{"num_hidden_layers": 10, "hidden_size": 128, "num_attention_heads": 4, "num_key_value_heads": 4, "head_dim": 32, "intermediate_size": 384, "vocab_size": 2048, "hidden_act": "swiglu", "norm": "rmsnorm", "norm_place": "pre", "norm_eps": 1e-05, "positions": "rope", "rope_theta": 68900.0, "rope_fraction": 1.0, "qk_norm": true, "attn_scale": 0.273, "bias": "all", "tie_word_embeddings": false, "parallel_block": false, "extras": ["shifted keys", "attention sinks", "capped logits"], "init": "normal", "init_std_qkv": 0.0854, "init_std_o": 0.0, "init_std_up": 0.0854, "init_std_down": 0.0, "optimizer": "adamw", "learning_rate": 0.00412, "beta1": 0.95, "beta2": 0.95, "weight_decay": 0.064, "lr_head": 0.00361, "warmup_steps": 258, "schedule": "wsd", "decay_fraction": 0.746, "decay_shape": "linear", "final_lr_fraction": 0.0, "batch_tokens": 16384, "max_seq_len": 512, "doc_mask": true, "train_tokens": 128400000, "max_steps": 7837, "dataset": "wikipedia_en"}
Each number is 500 + 40 x the weight over its row's rms, rounded and kept within 0 to 999. Layers, rows and columns count from 0. Numbers have three digits each. The size before them is the row's rms in percent of the matrix's.

# layer 6 MLP down, 128x384, rms 0.13, rows 29-127, columns 192-287
098:479527527474455476536440491520505511546506486451472480439503626462539583455535479525481503491398519538508520491500558444511449500456535413459564499537449424537570442438454476452480533564468561488468552579535500450440457524529555500511481488477531522500453508519491463457483534543512498592
098:498479563495444491510497550490472524466504529457503540445497465473473497488499454534462444470532497522523545564412469505577535396489492550491475563433483531485502501492520455496520446523471476467467493564452505411498515423516500489425445496506512490469488554518440406553487560513440492460
097:565559506548483463547480526550481543495497573560513539465470500535501496483541449541546424554449511499478474551566592507509526447520578544519559470523477484496553483574503442524500532446552489448524510513459515566457495521540460440450502515549413531502518471551563543480471485537507454442
100:462533599493561523517513554443486544528538536527480547497463528525484530549454567470434509515476592519490473558497429501531418505484480459458534541471479524530513528532491437547503525440536533512454466519471563512508503510528438486468503495494553495535465475521456504583447615484476495522
107:499465513467549523482482405505506488556502506522509486482417471506586495489522522565467523489494548474529485527533553542514555506479510548514438476495519485470496502482493471468396496492575518512495530561525477518430507510465483530469525515453437481488476479521466555546499439527464469469
104:506512490524516490518474556540450489563555461513473500489467513515478472486516504531541503503493515451455542546514553436484519534482493503445496469505507535471449469491454521534508546394514492523566452470512486453513533423455494568545481506508476451506488557518492518499509509522480579581
105:450534480524419439519424544515502542509504474409531455438485541555514565460489514457506535495522477463536577501507489450515532536540472514505576546566464532473522530564557482422463593506530478430503531513507549481439510520505506525470501547399400472556490469555460503462486461442482542564
096:472457391480540488526507459439493457534416483535414551476464552486562397431502568496463489440404589481472521538524504497510484497534473461476505486518556499574445491434464498551570529499526587498492528490468512542509490506551558462472413470517477541521527516548449471519498461473489541430
097:525446469503498386512544511503521547555465490480440495516579463571528486506592519505555568422484525455462523500477455530501459484496522520533519536495500476556550469480512450523530527485505504476466449568491573524512495527436484516463508450516563517488544496499497550526507540575467385494
108:444493490440540452481489514562480496496525492477520507550455479501457539462498469471469515498500558486510548453538526500551519552417461557508524474508480567501477562537549473419434473495504532475471459491478624511435541561556440500517552522511490472498540464566440545547383507577476447601
099:509538477491486484472446510442490508561572499507478430488488543556479474442509479428554466589488519452445454536497507541459542464547491481475496526532471502511509481520450414517456522459512548528479568492506446495413581469485454543492504531510531454523566491473551516490418450529541529464
099:526498487491497553537405517449559530479533583545445563558486556488476513457485455481488527503510502519462535528567448562507532463432493478522532495494515522480541526564536542476519585503496475450486415520435506545491508485557439550472476499503512481470484469479524476529469497521512495458
100:435547479568511509492536563463433483527499516461508507539463490509487453491539498522484465441546499544498511583533517415517570577520493392537533522582540494508500433464545462456464448471473554506452575510547519540487525515497473494479533576461483464496433575455439525459485576503483528495
094:549484548432492579509524422542531460460494573550540522495486468459513498462542484545510520492547571474555485547451484436451502489529461433502539483523534452522489454486442484473480492513553515442555426536480478469477534529528486483503476384494495481505493497518495469531550513496480522485
097:546549383486536587484597489565495481588429492550443541451509568505505512471496463496534460507452503400495533440494566519400544558410560477478525498494496441537512558496477503394560509537559546556502446535477493469570513507464445514443491515532545454482493596490479580488529524468493495496
099:589566519454466529513452500501513512487581514558490486533556539493510496525479474428471549457515503544501486539533507518516530429499476477552499510496483499476452528540556551528573510532409535546498479518499509500519462488500488521452523412521483457477497484488428525573464519448464461580
100:522455536437486493494500535454532523444534537496471498480454419466522437527547479506538489424527443492546522508496442492540546488500455491578531508622494568539522604478523546542432564499386429487481540570540615484484441497452516542483535444548500523467542510576527463495417446470532448535
099:512512576426578534441426485528499499483505496465455506430489521502527483497487435519563479534490555541469569496463471449537500509470540549548507454543529513460498455483426469472511520528516414530495492527492514473546568427530431508454529539473522499478427451509458492511464516481551502530
099:524591405509581485571478476533473534449538471406462485475487538512547502472462548493486507463413568505504478516531596483451469463522568474540520537484501510497439585485530423476589571448529522525486515482514463543488460574525536514543582539497455461513489522502564505494497447471504478418
103:516555488487498484517524486496552521487512512487532491510512486499459497489495445469501474514438538522485455556572527512432513575519480457446518553482537415484501521598565497499473559483493468520546486504480462504588510524476494464553483488542496498488570472535490536525479534520426475473
093:409438561551505537468544505560476504496491466510504580522501503480539524468439574533421489455542531539450505538451439425481469514516542506454603511487497503500500561444531506445530497492470413520449546431514503495540450522485480512506454445457452440536512478528554553536533515573548505515
092:481462503519509547557561518567512504479536477507577456485500523557480498494446532488482494467540485486500513505499516496529437497493499511437556473492469508464433461498486447506509514445441517393597439439486483487464541490507547535467495509522497535565514518519506520464497478579583560535
098:573481560526462426502431505539455508525435448426495462409531487498535418449527492487437514482508553554459506568505497532456541484564478499525493505445529457549516501464468498480573474566511509477494508510475465498500435559571548474463531507477500540531502436461483560526451466473474461497
097:460487455485479460589532497376522502506453505561540430532493519513472495522544515536543421476422512401493545549475541462446489493470513511428452495481517526469545550463551473519453425466523515498504537584458485521543483520526482460429433533449460532489492524535545544502540515544504512510
099:461425462549501489463501482491459524482532579473479463515554411473494528479420546505425546521512606481461472490530453475528532545499483519460491526516516581510570421556512525478555430492502491556485563513521526472468509529509445467512559492459521462468499517447519523523585461556511360480
096:523445444482504470520512522475532464491470508480525513515439436556526474454469498595511510531512454528494547526521531492575474388457530536536497423521518499483486453474535447533517431499476517414482484535486502538453517433456462538523589532441539524519514514479460553525564518480503492509
104:416532530475500518469542573542518538566479555494482494453492530499467497547541580502498562545508495475542583465552434517521513504506447563536476469508524559377491532491494522562504458464534515549519439561555480502558456564489457484543473571559519484561515525486483506497422514494479534536
093:477558469506498516480521509515498513486446511529442544473503502429483539488559504485460544514524475487546533475581467592579550480508468439514516457529497485494536500516532443446519455465483498554424435510483562441447473538481463470481553545511439468483417573475464548547522469528506439524
099:511527498566532469523465479516511502559545457536459469441468474437471466457441476535429563524489444506500443523515482542460544520358504503563514503499525574464450556587488537523556443546508487445525532563488493533499524454463579475474446565475474503513566500509495538570571447481493531563
097:522479558556459506563473494531516463415443451450538459492474488532501567484484506514578444547490496629467511524547467469519506511550531489458552516487528487466502544538494483498526572558464415526448484523467497507512517477437518483503521509531451539439494488525596512449522536436511413576
101:561556451531433466461476488499435444529551515436487465519491454518458436491515509547499520441529506512489549476542566573520559514533446442526461494524491565533514572471444501505467550520513493409516524528476537511465448576508511497520479553453474522546483428551482441497513465495453541489
094:512453520458465495451428564493465536505529533529435486554543436396510537492457517419466447528458600459496499477482454458458542536511471497539525498468509505552499522501502495478472458504453519521490571531545480453462488497457563468502470404511473561505501491486535429484514530546501539488
103:483450491484446438508553549463532546498552538502464460541555524508523524487520497498553480482510472536571525478504482499508563529471507477510584552460458396489492470559489476482490510557517398557486458539489474473493477549552461451504461512498431472453506549392468502586472437496558536524
100:576565534431495464466589464548467507524494518367404491546546465541467540444487453429458515497559464545568460521525552472515506481540517520489474552459518520456476488506490504532447501497511517562477540515526466495543484536500581541460503540506497450449423493504543434476475542520508423542
100:511456572450570459479539507542480484568521521531502543524485497423525437529521564475467555549493440481547514496483455453475469525499460474479476464504507511495486552524449461459498446506564482463448395482482547536487511552568484483496563547503523485513483548495451510471534522441534554466
100:578506550556510466478490502476532492507430480507468450603442550416535545500513567477441472569524536509437517469526439529521485535538567452564400474569538496552441551452518391521485498479531470503555461542519548527503473569541518559479499468513423522448509561483457530528504421484557437526
103:501500443552562518477521497529518491520456490548509477471504446494522534594469511530484597495495429494470486486542560478537541446567500615459512537498527518448505507511475447547508549453438449565486552391576517514533536498465486521502479434530463499492595487458498438486509503499478420481
101:414473425508448546493440493528540544554586444445509515506457503492520530508479432521478458503558507463538486508475516533513412521491483481557430557563540531500555471478532480527519531486513439449486524487521447485535441507545539528548463473545479517470538425549503469500475450438467463526
099:530470499481517500499440548481471515515508528466544441509520413497424505456488468499433528456524502536569494477480451530491500561533524494426418466492522464450567455428476477505520506527493418429469496512580434529542450519543568462442511430465561533501482477516511548490457556507476480503
103:504525476561558487460494461574529454560538443467488469502491479496489519589531472505581503501501516494566506510516473470520525494500548493563496441469484490543466489535490467559528537503491492509564480499512521570406537441494523478467507446476460494479491475581528491512580526564473557476
098:418506491448497458472537513496457480515454496472396518498577499471442495534472480404480505501459568440488467563477411529511502538568492475489496525532496506475541458525532519519475550497511446481497503451475510555468501519485463514528528440471513477503431495520538426554495442572503457474
136:513484489534560541444512442512483575493509442477473441497443540522535498524530478539486559491501436504498528532420421491544566447472470510574523473409457564522430564588443512481567518535554501518538531440545499406451547482527497456488531546554484450509532501496463434453529536499482506481
094:496450535495499480518532583489516464535484502475579455463516503525501541527502446507394534504524600467487548570495487527479461557470500491439456513462514522516459509498483512556542475510476487505454459539558491513509511497494479495487449462535480499531475507496508441474551495443467571555
101:506496460501511507512456430504545535577523514481521542513497491518551554526529568507506530517491554535484434445507436475468513488530533449490442524541456532462490594459562532442542471595574611482480511516472482479446513509459440457450510487537512539502511524540531521488449507449508424456
102:460515532534496447555521521457619545466577444484513527492455549527540559425467517500498575538477469483499541450505489539501403455491480527583478541502522465539537582417555458546511514435490514539476499427481445524529409509478540465455509509534500468456491548476541546452522479503541480453
092:510471512511492389515450536468492517472509478461541497454504434556528395468447540495528442539502505546482539423431526454511579466516523516484460484553492487535538572533469506473448512542547493515564462569458493500524526544519460503542521497412485508549477483474486473559558464506534448529
105:413486587542534557456474583514468480502396528593472462585514477501509578552503527495499520418466560473506400414477435470462441533483480509413625523508438553523526476487495499526480498551510459499531556544478460512480486501467513515500447440520552538529435536503521499515511422466591455499
097:493440451529481526543539505487456430453542592496484496475511511569531482447484489471486504536393466459507512555526494466518478480498448491513428478584456552506476508571531491426552451467502425424548532537491486542500514440501482542446479435459521539535592508556566415530521498523531508516
101:452564512458489517539497550536487484511535453502482477471499461519491623446531508479587459431432429537485535557503445448480513458492516448478494465525508499504464457473554510428502491481567524455518587476511472468401487509515543431532501509493482505461494462494526507465585473453433453491
095:517604521501463451501495472547462525473529526545487561477519578480517460447500514493515548430454458434521478527448457459479489588536470486530488531493483500454540496406545588472449430463504442592407466498548486475542474587493482510513470493484481427440497537470529471508541529451513519433
104:480468551592485487529467530556475478462439573477544549393526504458491534514517480502414522526497506524526428506459504525468498504506486440500484509461398480550529441512500483448542515540486506557525490452432530556433507527514481516473471554418490539460516420530490513530523494565408524443
096:531508465415480441461449473461469577490545426520445500497521550467504421463470475442455446531505430500501443460544491538455455437478497463458559493488555450501496519495476530528512486523484511476504539528484540475527437479477483457505478555548538529505474486500551504513522485488499587464
091:468480550521482550456342502462512540510463502512518440470475500541453459511488516555492516566482500619596514458501500572531482586560499450535573450493446502480466480522524421449536536559534485486456483546497504439547534477481500464519514466455496512522445513451473462567456490520500506496
103:499456451515487532465564529504506507536533470494553506487499482567521518531496548478501518541457479507526514588422440515467487546435526569493411446513543544526470493509445474536462457521458442497485441486473495498583572555544575519485480369507501496511561506415536447454506443446554498532
103:474434564490525426505515557515513511501453419526486419538535459580556513440505528496501520462483452502503472451425428483466514571528404456502478451441588483476510519411524457512521423480531515506511498438478468472510568498567477449508529533491444478405467473496485463433467503514561404512
102:534468576464493483449473493570490460514534481514448517587472445505507608523465460480454487517492482508490466515436483456482467462460534449499548434469519472547484494486547525435414476486499571489444565475488534498426590468468444473455509459498478537556420495475549438451514518460432406542
095:532529435439476518500539467586525522516499476499519470479484546498516545481493524487533539573507478481497453552536510538536573512549523472501465490493571469513530554536488502514493524502616459460503508505448470576519506508546499451503451510566516487499478544469553565488553446538522452512
099:546520529521506518528511542465541550464549597500568474498504502518489509519520465474452452460501469490509507529516433542501509490493486488524427495521489475455490480542514576473500530409529469483574520466415508538436495474449444400541435597496569522527527491445514510521516416535504506534
099:578541546530479508483508529560461471572487562518510504487508454503491533465578467497486463496482466482420546509504520462459520540448547487416432513521440534511474427530548551538424408526551418466470534517544492511511523514450480498520492520451437475486453522440574512495553494456393469524
097:456514497491492502508472545561502521483477484540568529510469473531529524561544447533538548539518546502488442515519466452478520485431488540555444543487514529497519482531554511460469466500519518466442458521540515527416522494491520492501520511561422469518436484486413532456477581483583534469
092:487582493546534447554464543556446467504547497510515512504583449501538463542595500545557541526466535539530563469523466469555471496502488532490519418475520459489475538465480518552519495576473623526495476435497522489420517486447504457528487543460494442499489465445537528394487527536545575513
101:460526525521452482433520500502574520480529534514488446487549563566458475514463539508508524461489547490498435538504454476496506576511590447474502487551492464496455463546477500507531438467463562553481535554438549549574557527543478494501520497478553460524556525519471471574483455594448523502
101:499472583448479569547530471521480494437606475510479542497583503457455497509435516483534523480446539483464461509549497519492437582477467511536492519475457481459544451504465501482474554545454506510526554513486467438513522482491533484475517472542511600486545486494545488501537511487511455548
094:546460478500468461514530511421516556501507494515536600523515481525530470499513439467483538531486498453551489522601427509567567475486452523506522547479500439454528519513497482487503482529534548510526542511445516442443607494512524515533484508447582591441484503537486529517517403519447526475
092:499416546441473518495575457548512542556466497509514528393483516572507498515451468464448558450479501476467506461479514537573517505493470399545475511569463605509523572534533481545474541488491465490522467433474473496504555575496490534487525449489474531511452529506477520521396515572515520399
096:471554498490455529425462530522434461562470475536502498473517486478445533517503430493478477477452519471457558461523496529491507523494528470490531406498535532525505518531501601536497564500453498486449446487552494501575526517455484507506442501480562492513487534534558522561492461471519502510
105:413496585546533543537426472440507500531559500473468466475527554473506477477493538469511467394463515528446483555510472459434460520485448437558455468435486521552516504471573546455508560536441487479522491424508580528491483504480524475484517558535559527526484408458534484493403525495448556433
101:402513475487515477542549474457615488538556512512495406462396521492558507520436471433536491525585515470484479533490485613515550515539509452521509509490524453563487480491570480528515474486486473476509557586480524460430492532501474520458520495461463518452489479552539520471411533560482496571
107:454482549545500509590525532562439477522519515545478439535501529578496418497481510451491585505519496502452521487439544491528492538414479546500457454444519480433455572498445489522431483488478524519562533496479497478559567471552463487541414545484484512492552522456502538496522528519490456504
098:554546467591500456480439561574496598439498521510567511453478554430568457504466554478536501482434425552493455578475463477485551484516441549499545477499475414535474481429498476461492507517551586507503490460512503473447569419573441535458498498514446443466491505430543489522496498460567496487
092:509494512463499531486516425515499518620512475511496474482471495465518513482533436456425490491544571536500436507453490502500443489536544442506447520534477561528536442442502499551529474588480478517502468537450490506425446510548573516536554546524485527478530547494536495479490513588494450492
103:496538497445495490445503517549465505477473475466491461432524469592474483483507563512541460503468542424508454478513497442541505530528440568462412549567514442486551533478584464483543545503458409422498501522556478554566461457490553488534471512554603487524567577507514502458505562576546478551
098:449483476514535486504558511529576460599515475551511514489517471499513463529571488515462456504498530485543491535529530490496477536523578518517460515506505447510486558407516525487480480573512471467459500488479504459552526569484525542524510534545579555469550489592487484476493486590550582448
097:518557475570466507526340492419477477522436529542518516505477440448531587535465467448473534413510506477516529543537593447486494564540483506415481456534502493466509493437450448556458521470475517479474534468522456436511473505497508559521522574506477522533516489504540543486475527495486563505
095:527533441511496527485562553465473530462532538482563578448468477546548512476475496425491469548459500573459546467497518555478525527507476591511487535497498411567514542500502449528531498477487419444535475439463434476552496460544497457409460554613473499497561476462447503533516499429580490511
093:539398492476479389434506515482483547514491549486501458512509536525506580482556598550520493532443457471503504534480486428514423466458486543477514549541481511458562460494507514518471506556498460567444491448491564534517479546503492429540449533456453477457539519597569525477516432533509513490
099:467510474468545522446470498488431503569492549521496529496464565503471591422468473501489523483563463553496511485498434495554548513501600522514530481559482510506466483486475455540497496496585458524449501520495522547455501458507508598519466482489469511481512518561499566551572540450469504490
101:477482476435472498500525518449480453507459491416412430417520434526531447498417498442503546523503443517502500557502467565511536553424469485518485545460520449422468489471519477547458461442512494431473498474611447494464555484531466487528496455511541495480512542502520452570496548516460516523
098:568519533422571447487543451487501456508545479535447449537524502576535504506525439442481431522526420551511527504462435507531575565478522613595531460488517493466485557479475525464571463507461475508530448525529470472483510489464509484519462395503494541528474542555428505502534510485517464521
120:479497456432408499500563501468501511506512483522465454484425505470580501500431456474499501484530522528576518498553471545540537509492574558515514582523535431544554502492425520484415585498526543484464500482481429487543491486548553455474500481501528485422499437489523472587439479534445530533
100:550506460516504462495474544496508509581532399476480467504593541521494446458521569473584401498470471558511442525512490483524501526531490561459547461514486499531421496466456535446467533510502416475476529457536509531459576489548543436503476522476496500554468489535515517402523487484489425525
093:442505481526450565536476546452514609503528554544521483452526449475501578447515517477531482551485511497505517497476495519565447490470545537500516483482532504536480514431475563452576513456469538476536557516504515543489477573558533460432518478527450482513530473518491495523508557424503503492
097:445506549487530588497531422500457408541529468526464447525494435407514499559496558444518564545581549577497439459452567469513411454511464439475520517541463471444433583561534521437528524502438510480515521521510497510460512465491481476493446478570521513475522523510512495486538543498498512505
105:553502496472479523538523526451472455528580549500545521552473493509520561476526424442498565469476462432534404467513562574517435495492545448520517495597509455476538448483482511456492463533481496456468543538531503518459480514489436574497586478483504508503487440437502537429495539442404503492
089:516503472474532600485537568470444445538502539475512487574398562488503493552525545450474519497527439498468513544481507427499487506569513531431532475533514573482525500507482492493459485550439513530463516470475516538545493430519561546446490545506501505557501529529521530541516464526445480482
102:535497477519541585467465527486542511464578527592546497476406542562544535460425487501467537507480527573482509461529459523424528493465495513502513521503548485510502512478508468483549484530453463445469504493491509597458597465492432544525502474482515555474435461455469432517554502492489488476
094:616472553447449529553494489442537529498502508491440466473431489516523521496511510513521541522538505564459486495493547508560470444511549487525534409450548512462439526496512461510503468584469553531513511546499518472465469433482469487450543502461436408511445555532505440440536472482487466455
101:532471486499550508504394559506499527584516478477510436550559458433423543504459500459479480502471527576467490509453483400485481444538521470571520483491488544503543517546509512468492400494538536484437535494438493480511477540483508466565490553450500559544498522428484480407514522496539530476
100:527571551470495486487541527465523562571482482559525530526454506516545458599499487493506557535507532531548532469476518534565533489511482534570448480461554495495507508476458470525530522392499490493532391511515555508526525433435454499453446460512506453504512556482516541565518563520543480548
099:490455521476503461485461465478479496541470533556509512563488516486512526486487516480476485542509530454530572485497483568529501482529579482475494472475528503564470417441519432492505511526493548560486521477479454509500544473589521462457548518503567506450543476525502394455547468484506521445
097:470479551540518454587533533487521479484554491517466507536536550505550468541479478529521435513414455413535501474536445581481520496476499475512508533483488546542459524538468501481490504545520512485574474474474498473482511533478546535523507481507460524487502515529501490502502506419553513559
098:477494503449496454505418509474537492486442521455548463459539468484523515465487456481500533541513518533529561467450503458474505550508465503521521461506498460504457520454534439529496468475505452532482535520562428588512494476444601502467498477450461530526514497532469468452412475550477482540
100:574465528471511463458463510519491531526516559511598437512513532455417545485498527508496551517511436488540556563473478509487480511530482538485523558530537419529570559519563468545536554533588508493438471466443498451523507521511553480529605482488456531502517489494587516488421499455492531539
099:475408503538474494446541501489529466471421565465569525498445490566541505514541522530536463503446504466528434496456492557435481528489505492540441559512522546492527522472538474480543465432575448453515484426569539486519501562515465515534531524514497542504446420552492567512542495537518495545
100:479510468590483512543440535479486452508511473524426526461424486471464563427440534589522548505447456485523468420486455520505468454495557621481537517541476478475552496536498490515457561507496588485520523486504538513469450518474484494479481539434505488503425527520489475499501542497516432445
100:451488534450528488501460481498509510522467447537515542519466579527433436443549532531457502521508525482506501515518577487473461593547558396428478477405528474493511544504498520476521518546400475512544440478489470471526513546507518511526538489493433480526538440498503537437513486429506492500
099:487500554460525465455447505505466538530514520449463573472514524561431527446441562451505442542499495459463504456459432495462468528538541527459457545564527530520502497464468470422479517506543499492511469549501437452557449460501481511475532494437516462436410489463482477435477489479488506437
102:411486514493491499569548543505531549528468577394474559491534487497418458478476445459510478452527503508505448498495443532523486560525561482524444543398436526496534454456539457529511548497533461523595506526501443487537462568501467491493399454474524521470507474617464444550476503501461489606
109:456469427517525492482572499468501476473522510542492505514495502516501464461443481476562547518446480475502551552475458453466502498469530444559547521507520483492490461478534563582494484485586523522502545532544538490506504431475537575541468501492630508487559501525496490483456451534452542541